Part of a small language model's weights: learned positions, biases.
Each number is 128 + 24 x the weight over its row's rms, rounded and kept within 0 to 255. Layers, rows and columns count from 0. The size above them is the row's rms in percent of the matrix's.

# layer 8 MLP down (transposed), 1280x320, rms 0.0296, rows 693-774, columns 240-279
size [ 89  96 103  60 100  94  97 110 109 104 102  84 122  78  91  95 100 111 118 118 107  88  86 102  90 106 103  99  97 116 103  97  84 113 101 109  96  79 107  69  98  84 101 104 102 108 101 105 107 101  95 103 104 118 109  89 101 110  93 100  63  86 100  98 111  95  99 116 100  67  81  92  94 104  93  81  97  96 107  98  97 103]
[[ 91 155  89 105 118  92 113  96 163 128 170  96 121 155 121  84 104 131 100  87 128 146 124 174 148 127 164 113 177 113 123 150  96 136 100 106  91 147 168 125]
 [141 134 126 152 116 169 127 119 168 156 124 132 129 117 149 115 117 146 103 134 140 104  94 162  46  97 144 144 134 121 103 138 160  93 166 129 116 141 115 163]
 [153 157 159  92 120  92  67 122  97  93 144 106 135 105 104 115 146 110 141 127 157 124 139 142 137 107 131 146 110 148 130 120 131 171  87 108  93 137  78 107]
 [138 142 147 146 114 143 135  87 132 131 151 113 156 131 157 125 117 140 106 147  84 138 120 123 150 163 149 131 120 148 133 129 121 145 121 143 121 127 109 102]
 [ 97 120 124 125 119 165 143 105 136 152 173 103 140 115 130 153 136 103 142 111 148 126 135 161 177 159 169 148  80 105 133 140 131 149 130 150 146 125 110  94]
 [131 125 131 134 126 130 118 124 139 131  89 156 141 157 112 119 132 138 120 142 137 122  90 167 113 113 120 145 119 141 183 143 137 143 134 164 140 128 136 131]
 [144 118 156  61 104 154 144 116 125 171 132 113 100 123 116 116 146 129 146 136 127 141 111 166 138 114 101 121 100  94 206 186 148 150 144 161 124  85 138 133]
 [106 100 102 124 107 128 119 174 161 129 142 134 128 100 118 168 137 125 136 130 188 135  98 139 148 143 165 167 131 165 127 129 107 118 158 107 113 126  98 155]
 [160 160 139 145 126 112 101 114 104 103 140 117 111 111 200 155 113 124 133 116  84 163 105 129 152 115 145  90 114 132 149  86 142 124 133 148 132  94 158 119]
 [110 138 154 148 176 124 148  68 118 144 146 122 163 129 108 161 122 106 162 131 123 113 108 130 114  91 126 129 146 146 103 149 139 142 108  84 154 138 146 140]
 [132  86 109 118 107 140 155 164 134 125 150 108 103 172 125  96  84 146 124 104 102 159 113  65 133 153 155 108  55 114 119 167 115 106 151 139 108 154 162 102]
 [167 112 115 153 104 135 130 128 141 144 174 134 140 128 108 164 138  85 165 112  99  87 132 149 118  99 196 111 172  97 173 174 137 125 103 127 148  87 123 131]
 [142 123 135 100 140 111  68 144  85 130  98 124  88 103 112 153 130 105 104 157 102  80 109 120 134 126 129 152 107 120 123 139 151 128 159 138 158 121 137  77]
 [128 113 124 133 118 104  72  92 125 133 118  90 109  89 152 153 114 134 141 109 143 118 105 132 135 150 144 121 142 189 114 117 179  98 135 148 137 110 144 148]
 [112 153 110 101 153 116  93 144 126 183 100  90 122 131 122 145 112 130  89 159 129 174  88  63 128 102 134 119 126 141  84 129 145 135 131 124 148 116 145 157]
 [125 100 115 119 138 178 148 154 137 172 122 101 135 123 130 135 135  99 115 145 129 160 134  98 105 129 141 126  93 104 112 126 119 148 111 142  88 157 111 123]
 [135 104 152 100 116 123 148 102 146  84 100 118 126 175 130 141 139 118 136 127 132  95  99 127 143 155 152 101 149 162 188 147 153 139 119 135 125 145  93 104]
 [ 92  91 144 119 126 131 117 134 154 118 131 136 131  91 140 113 105  97 104 141 103 113  87 146 141 134 163 119 177 123  95 153 113 170 104 152 156 149 119 135]
 [138 111 142 136 116 147 123  96 104 141 113  71 103 110 108 113  99 118 123 125 120 128 119 119 121 149 122 103 124 132 127 130  99 142 123 118 115 112 102 139]
 [118 135 136 136 147 122 158 172 168 103 131 120 101 140  91 136 111 114 121 133 104 179  93 161 125 134  87 110 161 130 138 156 128 143 153 113 118 113 153  71]
 [133 173 139  98 138 107 154 113 143  95 130 112 181 141  99 117 118 144 101 111 106 127 119 149 161 167 152 107 139 122 140 161 104 149  89 128 140 103 138 136]
 [151  75 118 146 163 137 121  84 136 151 120 135 102 114 122 139 133 110  93 140 161 113 152 112 114 113 159 175 114 149 143 135 145 160 102 165 121 153 142 149]
 [138 147 111  99 137 133 153 140 107 112 146 131 125 166 140 100 163 104 173 136  84 131  76 108 158 153 149 135 133 102 157 107  85 138 158  81  89 100 168 132]
 [ 87 157 132 112 140 135 153 124 198 133 109 139 120 118 113 147 133 130 114 157 118 145  56 129 169 134 168 156 121 109 123 141 116 115 113 110 167 118 114 185]
 [127 137 155 140 135 159 133 129 153 149  88 144 114 104 109 134 156 157 127 145 134 103  97  76 176 127 168 154 170  98  73  91 119 125 130 117 138 124 115  70]
 [127 142  71 101 149 119 100 149 133 103 107 142 140 125 148 167 161 126 125 148 111 159 134 158 157 111 157  93 160  96 103 126 140 138 147 148 117 132 129 115]
 [122 137 127 144  91 150 124 141 115 141 105 167 133 121  92 164 121 121 131 104 138 131 122 153 154 126 114 103 111 139 127  93 140  92 117 176 113 115 124 149]
 [105 150 146 116 135 150 108 147 121 114 139 147 159 115 106 163 142 130  93 136 119  95 132  95 119 178 116 131 106 121 123 139 110 159 121 159 139 120 123  97]
 [111 166 142 143 124 122 160 118 141 133 128 149 115  97 111 115 148  90 148 129 175 114 134  63 112 182 103 177 126 160 121  85 106 134 143 129 132 121 165 110]
 [ 95  88 135 132 134 166  96 167 158 125 131 137 159 150 163 154 127 126 129 154 121 117 112 114 114 158 148 129 123 115  91 146  85  80 128 158 162  88 114 131]
 [104 124 114 110 118 159  94 140 103 135 157 130 121 127 152 119  82 129 123 111 112 151 101 148 127 123 134 150 188 122 136  52 125 139 163 105 118 124 141 129]
 [119 132 131 161 152 106 117 110 166 101 134 125 166 148 120 134 119 113 153  85  80 104 167 193 126 111 138 132 147 143  88 113 122 115 149 146 107 161 118 143]
 [106 150 156 132 126 117 128 141 178 111  84 148 143 136 130  81  99  72  96 129  99 163 137 124 141  70 121 122 126 126 113  85 112 147  84 130 116 108 157 134]
 [ 77 142 146 118 141 127 141 115 122 114  79 115 115 114 120 101 105 148 191 165 157 100 177 164 100 128 123 123 110 107 149 145 100 145  95 131 103 147 103 158]
 [106 123  75 113 120 147 145 117 123  86 133 113 110 136 147 129 105 130 138 123 136 117 122 117 141 147 135 118 120 132 157 155 151  98 150 112 154  89  87 169]
 [116 136 115 165  78  93 137 137 121 138  75 173 131 175  86 139 112 106 146 165 131 141 121 118 148 167 100 137 144 114 120 160 115 150 142 124 143 159  71 120]
 [102 121 154 139  92 132  93 184 123 122 117 146 120  97 107 107 114 125  98 118 119 145 123 121  69 100 144 128 154 162 150 136  97  84 121  82  95 117 148 139]
 [134 164 128 108 131  94  85 135 190 151 141 158 155 115  87 157 120 125  90  95 141 130 157 106 146 144 149 147 172 122 131 176 167  97  91 122 113 115 118 135]
 [115 102 102 112  99 165 135 128 130 113 124 109  89  88 106 143 163 139  72 124 106 103 110 172 125 170 148 121 106 123 162 165  86 127 160 148 139 113  92 115]
 [ 76 135 138 127 104 125 142  94 124 107 102 142 142 149  83 159 173 130 123 124 126 113  84 150 109 164 110 107 142  94 176 137 140 126 118 109 101 135 128 173]
 [114 149 106  84 118 130  87 139 163 132 109 133 199  89 117 109 116  99 146 131 139 145 100 158 112 117 171 158 127 152 132 172 113 130  86 136 137  92 137 171]
 [141 113 118 134 103 115 144  71 136 101 115 137 154 131 100 125 131 110 100 145 153 145 119 168 131 123 141 119 145 150 111 117 134  94 165  92 110 132 110 104]
 [151 125 146 141 140 160 129 117 142  91 136 117 140 182 118  99 174 144 124 149 116  96 126 155 112 109 197 156 131 150 102 178 153  97 123 163 111 140 116 100]
 [ 82 116 136 154 147 173 114 151  81 155  96 159 138 117 131  80 133 142 197  97 171 115 161 135 122 154 161 184 139 129 114  93 120 161 142 129 129 148 117 103]
 [110  96 154 112 141  99 116 121 121 142 156 145  94 136 113  79 124 108 114 131 128 150 150 153 141 138 141  79 144 126 130 110 136 142 140  91 130 126 163 100]
 [131 131  96 122 125 170  98 149 132 120 141 117 102 129 114 154 130 135 103 142 129 116 111 114 121 130 120 164  87 120 153 102  87 134 131 113 136 106 114 113]
 [103 131  70 130 135 108 132 133 104 139 168 147 127 112  76 167  98 117 120 163 118 159 112 106 145 112  99 133 120 165 132  96  77  77 111 114 121 156 156 102]
 [143 151 135 132  94  70  86 113 128  98 118 133 152 139 104 111  96 113 136 127 137 129 132 142 142 147 124  92 114  78  98 140 130 154 122 133 138  63 142 126]
 [149 195 145 146 164 117 111 141 111 172 124 128  92  96 136 138 154 125 150 131 139 156 179 150 134 152 133 130 130  81 108 123 138 113 129 121 115 150 144 162]
 [ 98 129 125 162 125 105 108 113 157 165  99  98 132 121 113 147 113 172 121 127 120 113 163  99 165 127 126 146 133 142 146 122 151 112 105  98 114 110 117 132]
 [127 127  99 133 123 139 128  92 139 114 136 142 100 125 123 163 133 150  90 139 109 153 106  92 140 132 154 168  98 118 128 129 133  89 151 108 142 135 157 130]
 [132 147 161  89  89 154 136 113 142  95 125 146 120  91 149 133 113 146 126 127 124 163  95 114 130 148 103  95 116 167 169 155 134 112  94 167 115 105 138 147]
 [149 118 142 124 119 153 145  96 140 113 140 125 134 114 111 138 142 151 116 140 116 142 151 111 103 125 162 173  91 160  92 156 141 144 150 117 136 125  91 108]
 [130  93 153 100 142 120 136 109  96 116  88 122 128 134  98 128 129 172 148 121 128 135  70 142  98 110 140 118 150 167 159 135 141 130 138 109 104 150 108 157]
 [138 136 106 119  97 137 142  83 134 104 105 155  72 104  89 105 133 127 104  85 118 141 182 130 151 204 130  91 131 109 113 115 135 159 142 122 128 151 174 130]
 [126 171 110  62 124 158 159 122 152 131 133 169  97  95  94 127 107 134 104 152 122 151 153 124 157 133 154  92 115 128 156  88 114 114 120 128  99 138 142 166]
 [100 103 124 118 164 147 104 130 129 130 154 143 124 138 163 126 140 112 101 140 100 142 113 140 105 129 118 154 120 152  86 100  89 183 140 136 157  95 113 122]
 [137 132 155 129 127 120 122 149 158 150 133 154 106 127 116 112 127 111 151 118 128 116 121 146 141  95 107 108 151 128  63 124 148 172 143 165 157 115 120 121]
 [138 109 151  84  98 147 130 104 108 138 138 151 102 141 103 107 164 144 115 114 126 129  97 125 119 147 138 113 126 117 115 132 110 131 146 144  82  98 141 147]
 [131 155  99 171 170 125 101  99 181 126 122 142 136 119 111 126 146  94 104 171 100 101 124 118 185 159 189 120  90 114  92 146 107 129  81 144 118 143 130 125]
 [143 117 141 115 151 113 137 169 157 107 124 125 109  89 122  98  92 142 146 140 113 131 112 101 105 149 114 137 154 105 124 101 131 100 151 154 155 140 118 130]
 [146 126  87 105 110 125 141 112 134  90 111 147 142  85 120 102 162 131 156 122 125  90 114 138 131 154 145 150 115 124 106 146 131  89 188 117 162 120 153 137]
 [132 177  96 124 155 134 128  98 105  93 100 157 152 121 104 153 172 134 159 141 101 124 123 103 136 101 121 132 153 151  82 118 106 125  96 162 116 123 164 109]
 [110 119 115 108 107 140 124  65 147 124 129 128 134 140 104 124 153 101 141 129 157 140 121 145 118  80 127 118 102 150  93 185 122 116  93  90 142 162 121 155]
 [121 167 129 129  91 111 118  83 143 140 144 149 108 129 141 104 145 140 128 130 147 154 118 156 121 141  80 183 106 110 110 162  98 113 101 134  99 160 153  87]
 [ 64 164 155 110 132 120 104  83 135 149 110 115 121 106 123 148 125  97  85 127 165 104 147  93 126 136 140 139 103 124 104 159 161 120  96 106 103 108 138 117]
 [144 151 129 131 150 140 136 124 129  98 133  81 107 107 129 112 114 120 126 158 128  75 116 148 124 106 116 115 109 166 113 100 137 124  98 131 124 102 120 118]
 [123 112 112 116 142  77 127  96 139 122 146 153 151  94  38 150 135  87 120 151 120 149 157 147 158 203 156 101  99 136 120 143 100 142 146 172 114 136 169 117]
 [120 103 133  75 157 114 124 110 144 152 136 133 127 124 124 130  79 126 118 107 130 154  52 126 150 114 111 143 131  80 121 120 142  49 152 115  86 126 142  72]
 [124 159 163 129 147 163 108 140  83 129 162 148 138 139 125 156 149  97 150 125 119  86 117 125 141 123 164 125 108 133 139 136 123 154 104 115 107 161 110 204]
 [122 187 149 144 104 123 134 104 168 113 146 126 128 134  55 101 135 163 113  99 129  98 140 144 155 152 138 140 100 177 132 117  97 173 124 134 139 130 132 125]
 [131 107 119 158 113 160 108 117 141 137 159  76 148 158 144 131 113 118 168 119 151 210 147 140 130 130 169 137 112 117 136 143 154 142 148  72 155 185 110 123]
 [107 144 159  95 142 150 115 129 200 121 119 148 175 142  99 145 129 117 136 101 120 130  80 138 160 111 138 150 123 119  89 120 140 100  92 122 128  85 126 120]
 [138 101 154 125 118 143 122 119 142 106 104 150 139 155 129 146 151 106 111 118  99  95  67 118 103 166 175 125  62 113 151  90 134 134 164  98 145 129 135 122]
 [122 132 140 163 105 131 128 170 143 131 150  61 134  63 149 139 114 134 131 102 156 115 133 130 111 149 122 141  84  76 122 124 155  75 142 133 185 156 114  93]
 [165 181 172 141 117  72 131 120 102 164 140 111 120 164 128 159 151  98 124 133 115 155 116 142 118 130 155 129 123 103 149 152 127 145 102 121 165 113 151 168]
 [117 122 125 170 100 139  95  74 149 135 126 128 116 112 108 124  60 130 138 138 158 128 142 134 115 125 118 131 139 121 159 113 134 115 107 124 111 128 144 113]
 [109 164 141 160 169 136 118 136 138 125 147 124 134  96  89  77 137 153 123 139  87  64 130  97 151 108 110 158 122 137 173  94 169 157  82 115 120 168 138  70]
 [149 146 171 124 105  73 156 168 165 139 155 119 127 151 124 110 134 118 140 109  95 136 117 105 143 131  95 124 107 100 139 163  67 132 147 124 146 105 144 114]
 [116 133 142  89 123  89 105 104  90 129 115  96 149 100 143 149 120  96  96 167 144 141 118  86 156 138 101 172 108  77 122  91 116 115  85 104 166 124 126  99]
 [158 140 107 138 123 159 161 139  99 127 128 146 120  84 172 150 132  84 127 190 133 139 156 141 168 152 144 117 131 124 125  86 155 121 127 149 126 127 146 136]
 [159  72  77 159 116  95 117 119  69 126 109 105 160 140 147 162 108  85  57 109 143 106 105 151 122 117 122 119 137 191 119 173 124 136 119 134 151 136 112 117]]
# layer 8 MLP up, 1280x320, rms 0.0806, rows 694-774, columns 240-279
size [ 96 100 112  98  98  97 102 104  99 101  87 115 110  90  97  99  99 110 114 106  91  87 100  93 111  99 101  96 111 103 101  86 108  98 101  97  91 103  97 100  94 100  98 100 103 102 102  98 103  91 100 102 111 103  92  97 105  93  97 103  87  95  99 100  92  98 109  99 111  86  95  94 106  98  95 102  93 103 102 100 101]
[[132 121 187 116 142 168 148 158 134 108 107 125 131 136 122 123 146 161 111 101 110 137 140 130 138 137 134  99 125 109 100  84 141 103  87 123 146 145 113 137]
 [106 123  90 129 125 142 127 108 161 150 154 131 135 100 127 134  98  98 117 129 107 101  95 130 110  90 145 136 128 119 119 121 111  79 168 127 126 136 158 139]
 [149 111 134 131 134 118 108 184 115 101 166  93 115 141 153 171 106 135 125 146 178 118 142 149  76 119 123 122 112 104 124 127 158 139 122 102 141 124 157 125]
 [115 135 141  86 140 128 128 152 105 132 118 136 146 183 129 124 153  85 125 142 141 151 114 102 105 130  90 133 142 124 133  72 144 122 121 141 168 145 122 102]
 [ 87 134  86 120 156 101 170  90  96  97 112 153 132 142 128  98 209 140 139 148 149 148 137 158 104 124  75  97 118 139 163 158 123 149 132 125 111 125 135 115]
 [183 150 138 104 149 135  94 116 125 185 111 147 134 126 125 133  83 131 146  99 129 130 123 130 114 163 114 149 124 118 122  96 125 133 114 131 139 116 142 147]
 [126 167 115 107 124 144 151 129 172 126 131 110 129 128 171  85 133  66 132 144 133 125 142 109 138 130 133 102 119 143 156 131 127 103 112 136 121 140 154  71]
 [127 104 136 112 141 127 146 160  91 134  93 146 105  95  95 108 130 161 158 151 160 140 111 154 106 135 141 146 122 120 104 145 128 108 128 138 130  93 107 123]
 [103 137 142 112 131 132 134 131  97 101  88 135 111 106 203 121 171 120 109 149 132 136 115 141  95 220 108 129 107 171 134 112 158 112 120 134 129 137 149 116]
 [145 142 125 137  94 134 144 154 159 113 174 157 141 138 121 122 150 126 145 182 174 129 148 154 125 137 143 138 138 143 187 151 161  87 133 126  87 108 112 114]
 [140 136 113 172 125 157 142 136 131 103 122 126 145 107 160 116 105 105 136 130 120 108 110 105 131 125 139 131 166 117  93  56 106 108 143 130 117 146 125 118]
 [128 113 152 112 117 132 191 148 101 143 122 148 135  60 147 145 140 106 126 123 105 146  59 132 102 150 133 126 109 125 123 121 144 107  55 155 136 130 168 166]
 [181 170 174 144 125 133  90 152  78 100 118 126 141 140  98 130 171 106 108 117 138 108  96 141 119 135  90 145 108 127 127 108 157 110 143 117 130  73 149 131]
 [150 137 145 135  83 113 132  92 159 156 124 121 128 147 123 133  71 176 120 189 134 127 129 113 109 127 135 160 128 142 187 152 133 142 126 113 162 116 121 116]
 [138 156 180 121 141 113 101 161 105  88 121 147 136 161  95 142 129  97 157 114 113 128 117 120 112 108 121 127 150 128 101 143 154 104 161 129 158 115 191 120]
 [128 146 147 165 125 118 140 133 131 117 113 115 136 112 141  94 176 125 136 110 107 155 103 110 161 134 115 111  92 152 118 131  84  97 164 136 149 145 136 139]
 [132 106 121 106 105 123 155  97 120 153 177 124 135 150 153 132 135  81 165 139 103 149 118 143 116 178 118 140 127 137  94 158 176 107 117 113 107 123 179 125]
 [109 110 148 108 125  69 159 147 100 151 137 139 117 108 150 125 100 113 136 149 130 119 152 102 104 115  80 135 153 107 167 133 106  96 175 143 129 123 160 132]
 [ 95  83 146 107 114 136  85 129 121 152 127 166 168 129 168 110 130 104 124  87 154 121 115 111 134 170 154 132 158  93 128 144 102 147 121 135 137 159 154 166]
 [ 98 136 152 161 101 127 141 160 138 140 110 129 150 123 140 137 119 129 139 108 130 123 128 134  82 123 140 109 115 151 108 110 115 111  90 114 137 114 135 178]
 [ 86 130  80 182 143 109 117 179 119 154 127 117 122 145 108  94 158 106 136 114 141 158 128 105  91 104  88 106 124 133 152 126 135 125 164 132 118  94 123 151]
 [123 143 124 148 129 110 135 147 131 142 140  98 123 154 137  98 127 141 132 122 112 131 126 138  86 127 134  92  87 155 120 120 156 108 102 108 143 126 133 119]
 [149 146 119 132 153 131  97  90 100 105 175 176 163 141  91  90 172  99 122 110 181 118 100 123  96 132  89 121 139 179  96 148 124 107 168 116 128 108 139 110]
 [152 119 133 144 114 145 150 150 127 157  77 102 123 145 156 104 136 103 136 156 121 176 129 162 135 126 120  76 127 145 116 160 148 112 174 106 149 156 127 147]
 [103 183 151 154 135 130 125 123 132 135 150 122 157 144 147 106 108 119 157 119 141 118 117 136 121 172 150 103  85 109 135 129 108 146 155 126 161 139 133 126]
 [117 129 129 108  93 110 103 145 157 113 133 125 112 133 159 137 128  89 133 119 107 125 131  76  94  92 145 111 146 105 146 114 118 142 137 118  60 128  93 156]
 [105 123  82 125 160 135 109 137 110 156 119 105 110 105 130 115 157 107 134 116 129 160 121 133 129  93 142 191 126 203 102 140 147 173 120 137 103 144 157 185]
 [136 145 152 156 104 149 118 108 155 134 108 147 105 171 141 118 121 120 119 132 175 115 119 113 118 144  82 101 155 156 156 136 103 114 119 109 142 104 116 136]
 [131  80 121 123 138 151 136 102 127 187 107 124 100 123 129 148 157 119 115 157 115 101 128 110 156 123 114 157 164 118  90 133 141 136 122 147 139 126 119 158]
 [176 105 145 102  86 130 143 165 155 148 102 162  93  94 126 114  96 134 129 145 110 144 159 114 120 121 136 147 129 140 155 170 146  99 128 144 149 164 142 106]
 [122  83  43 162 138 145 111 128 130  83 107 100 119 110 116 112 176 137  96 155 164 105 160 147 106 117 129 121 105 159 117 113 113 105 166 122  82 132 166 128]
 [108 169 144 141 117 113  92 121 109 155 101 135 140 151 173 170 112 134  81 148 181 148 132 193 146 116 130 137 103 125  82 140 166 152  90 109  92 126 124 146]
 [129 113 116 165 121 167 126 123 140 101 120 166 112 110 100 126 123 130 135 144 129  87 112 116 164 122 130 127 131 167 110 119 147 138 112 126 134 116 126 150]
 [153 120 158 149 142 177 115 112 171 118 101 117 142 115 100 144  92 173 131 160  97 109 118 147 173 140 148 132 105 104 160  97 129 147 149 168 152  89 136 128]
 [130 143 166  86  85 143 111 138 143 112 138 116 146 127 111 135 146 102  85 138 121  86 161 133 138 162 128 103 114 109 138 130 119  97 119 136 123 150  99 143]
 [150 131 161 162 163 147 116 125 152  91 149 116 164 148 159 127 119 114 115 177 132 121 117 109 146 117 115 162 107 137 107  99 118 141 147  94 107 111 140 130]
 [134 134 138 134 156 113 141  96 105 127 127 117 134 157 174 119 122 140 154 128 123 121 120 149 134 135 144 183 104 155 125  98 167 129 154  83 126 147 114 128]
 [151 146  90 169 104 124 114  96 143 135  95 134 150 102 115 161 185 107 136 134 152 105 128 102 111 100 108 140 121 142 166 157 132  63 126  97 107 106 140  95]
 [114 137 126 143 140  80  95 130 121 153 136 206 144 116 154 140 158 107 112 131 152  93 138 168 137 122 127 151 131  94  99 127 144 118 167 130 131 109 123 128]
 [120 131 152 128 111 114  98 136 151 125 139 127 114 161 125 117 121 145 139 141 135 127 158 103  92 189 121 108 156 130 118 111 168  98 120  97 153 139 132  88]
 [111 126 128 124 104 104 132 124 145 142  98 151 148 125 109 111 141  94 161 120 143 121 157 123 111 139 162 204 130 154 110 119 128 135 138 124 150  86 135 101]
 [109 107 128 126 112 117 153 113  90 145 147  88 120 149 114 145 123  99  92 141 112 185 122 129 140 122  75 144 131 128 147 134 120 147 146 131 159 112 106  79]
 [121 159 100 128 136 142 136 106  89 111 155 121 131 139 119 160 109 103  98 130 154 131 103 106 145 134 179 129 119 103 122 111 138 141 113 125 142 157 191 131]
 [163 144 119 140 121 141 110  94 104 143 125 144 116 156 137 121 206 159  98  88 139 113  99 120  81 151 154  93 130 168 120 128 117 132 169 123 146 136 138 113]
 [ 99 131 137 182 173 152 146 137 113 121 148 119 122 119 136 139 140  80 150 196  89 105 131 148 117  80 143 151 167 174 156 189 137 109 137 116 124 137 146 128]
 [129 139 134 152 104 140 121 144  93 139 165 148 142  98 138 127 140 133 116 152 111 128  96 189 119 124 137 145 164 119 148  87 147 105 101 133 100 129 108 129]
 [118 154 132 156 110 156 148 158  93 169 111 120 124 113  93 127  94 143 120 136 121 116 142 132  89 148 137 125 145 113 148 163 139 162 133 122 125 141 163 138]
 [126 144 135 117 139 109  96 137  96 104 113 159 123 129 133 125 156 155 168 141 189 151 104 110 124 149 121 132  91 112 140 115 149 142 132 163 142  93 148 132]
 [154 124 140 137 102  97 124 100 126 146 129 145 155 104 135  79 106 114 152 146 125 167  89 106 108 110 132 124 125 160 122 151  64 118 126 105 135  83 102  80]
 [143 120 142 167 131 120 167 156 147 144 163 118 152 166 157 127 110 135 144 142 174 103  90 167 120 100 103  93 118 136 139 151 114 151 126 120 110  93 132 159]
 [112 154 113 149 124 105  92 141 132 144 103 124 145 144 118 110 166 110 124 143  86 184 143 126 119  65 102 115 144 120 144 122 111 139 129 127 104 127 123 126]
 [146 124 130 131 132 127 174 133  88 108 147 144 113 135 144 119 115 156  97 123 121 114 146  75 121 161 127 149 123 166 140 153 131 116 129 124 128 140 139 128]
 [164 158 145 115 156 126 188 144 142 151  92 109 161 111 107 147 117 148 103 157 106 127  88 125 111 132 114  92 107 140 105 143  87 149 172 165 102 135 110 138]
 [135 119 113 149  91 168 180 135 118 116 151  96 156 133 118 142 118 137  81 152 149 114 124  79 140 126 171 123  98 143 131 100  83  94 177 115 133 150 157 118]
 [137 125  99 143 120 115 110 146 110 166 124 177 144 134 117 123 142  67 159 178 179 171 161 149 134 117 153 105  98 172 132 114 131 108 161  98 129 119  91 167]
 [131 110 140 104 112 139 127 142 150 121 122 130 107 119 133 121 138 137 136 151 138  92 177 118 151 106 121 136 150 160 173  76 138 106 146  91 205 104 169 147]
 [170 200 130 136 128 132 161 130 106 107 136 123 161 138 139 141  93 141 134 193 127 121 159 134 148 165 129 150 102 105 130 162 114 141 120 127 143 107 144  60]
 [143 144  75 133 121 109 150 155 100 149  91 141 120 114 143  98 138 125 146 155 148 159 109 139 158 152 101 100 128 133 109 137  94 154 162 114 150 127 116 120]
 [126 114 119  97 119  99 142 117 133  88  97 145 157  98 125 135 147  93 148 166 120 136 112 121 148 130 120 127 127  89 127 178 171  87 121 109 143  99 136  97]
 [136 134 163 127 131 107 145 139 101 115  99 142 130 138 119 133  85 143 159 113 120 110 145 111 140  93 119 124 123 129 116 202 188 148 139 119  88 144 141 130]
 [138 142 136 148  96 125  86 102  96 168 121 108 120 164 121 133 109 180 103 172 116 164 166 113 121 115  99 173  72 172 156 111 144 130 104 113 105 107 165  96]
 [103 157 142  96 158 158 152  90 115 145 179 109 107 121 132 133 136 112 128  78 130 134 135 153  90 111 117 120 155 127 107 114 108 151  89  75 113 156  99 135]
 [124 110 180 129 159 141 148 126 158 119 107 143 112 127 181 159 116 128 105 138  95 127 153 133 126 112 130 144 136 124 138 110 151 146  94 106 159 149 129 145]
 [122 118  97 163 106 136 148 128 127 127 140 128 156 128 115 153  98 120  99 120 144 104 157 198 123 152 127 177 140 143 149 179 106  96  95 138 115 101 151 122]
 [152 112 119 115 139 155 106  97  92 114 151  96 100 129 104 139 148 116 136 108  94 134 119  77 137  88 117 128  99 108 162  83 139 120 128 119 119 132 136 124]
 [143  81 104 152 108 144 105 174 110 117 142 125 155 114 103  79 102 142 151 143 121 130 143 123 127 183 128 140 126 122 118  97 101 171 132 128 115 106 205 162]
 [ 96  97 120  91 143 157  99 123  99 145 128 107 121  80 107 124 142 151 106 123 131 149 154 113 150 142 135 111  92 144 143 103 127 144 136 129 139 125 128 117]
 [124 133 109 122 136 114 137 140 134 143 138 138 156 157 130 111 209  95 107 154 147 125  91 153  42 172 126 105 185 144 111 128 136 153 128 154 132 118 177 153]
 [ 95 128  70 133 108 123 117 172 107 112 151 128 127 131 100 136 113 114 120 101 129 113 130 168 154 115  76 116  73 111 105 121 119 112 148  69  99 133 180 130]
 [109 138 117 134 160 136 137 137 118  85 141 107 121 110 127  95 124 131 148 154 131 127 118 119 145  70 137 158  90 136 145 122 123 113 139 139 140 143 105  93]
 [155 170 132 111 140 167 120 136  95 162 162 108 164 102 133 113 158 134  95 109 154 120 142 152 138 146 146 123 168 119 114  79 157 147 126 136 117 120 145 159]
 [142 113 160 103 153 150 124 124 100 159 135 147 118 123 173 116 136 161 127 103 114 159 179 151 140 115 147 162 165 114 109 127 135 110 163 148 170 118 128 152]
 [150  82 140 121 165 156 129 149 106 119 145 105 123  96 160 109 126  94 127 152 122 165 139 147  81 113  83  95  98 119 156 118 121 123  94 127 143 133 102  96]
 [133 137 137 129  76 138 160 120 100  93 145 142 113 149 142 120 142 138  70 112 153  81  98 136 158 113 133 171 118 126 155 133 153 141 164 137 166 121 105 114]
 [127 140 115 162 148 151 129 179 166 107 143 164 117 127  93 116  85 146 122 125 107 128  96 143 116 106 134 104 120 135 130 110 120 125 168 130 121 146 130 118]
 [117 178 118  93 174 138 122 192 132  98 147 109 110 141 150 130 136 110 161 152 109 116 147  89 149 119 102 120 162 107 110 128 126 120  98 109 134 124 135 125]
 [163 178 166  77 115 115 122 163 104  94 159 110 135  88 112  95 117 164 119 105 164 145 134 110 119 139 142 129 115  83 135 119 122 135 116 113 118 147 152 143]
 [150 127 137 129 147 127 148 121 151  88 149 123 111  72 133 170 151 135 106 153 114 135 137 115 124 134 112 127 124 121 133 176 138  61 139 120 137  98 170 161]
 [125 157 121 114  97 156 151 117 119 157 146 141 125 132 142 147 170 111 116 105  89 104 106 119 141 135 163 142 164 125 156 138 131 137 177 123 148 116 118 133]
 [149 112 150 197 126 113 132 139  95 149 162 118 128 108 157 106 120  83 115 158 151 114 126 103  96 139 135 122 139 127 128 139 154 152 124 109 132 129 178 126]
 [105  98 144 129 177 165 147 126 143 127 136 131  84 176 146  84 116 149 143 163 124  99 121 199 155  97  98 136 110 127 158 100 156 126 150 149 112 145 145 141]]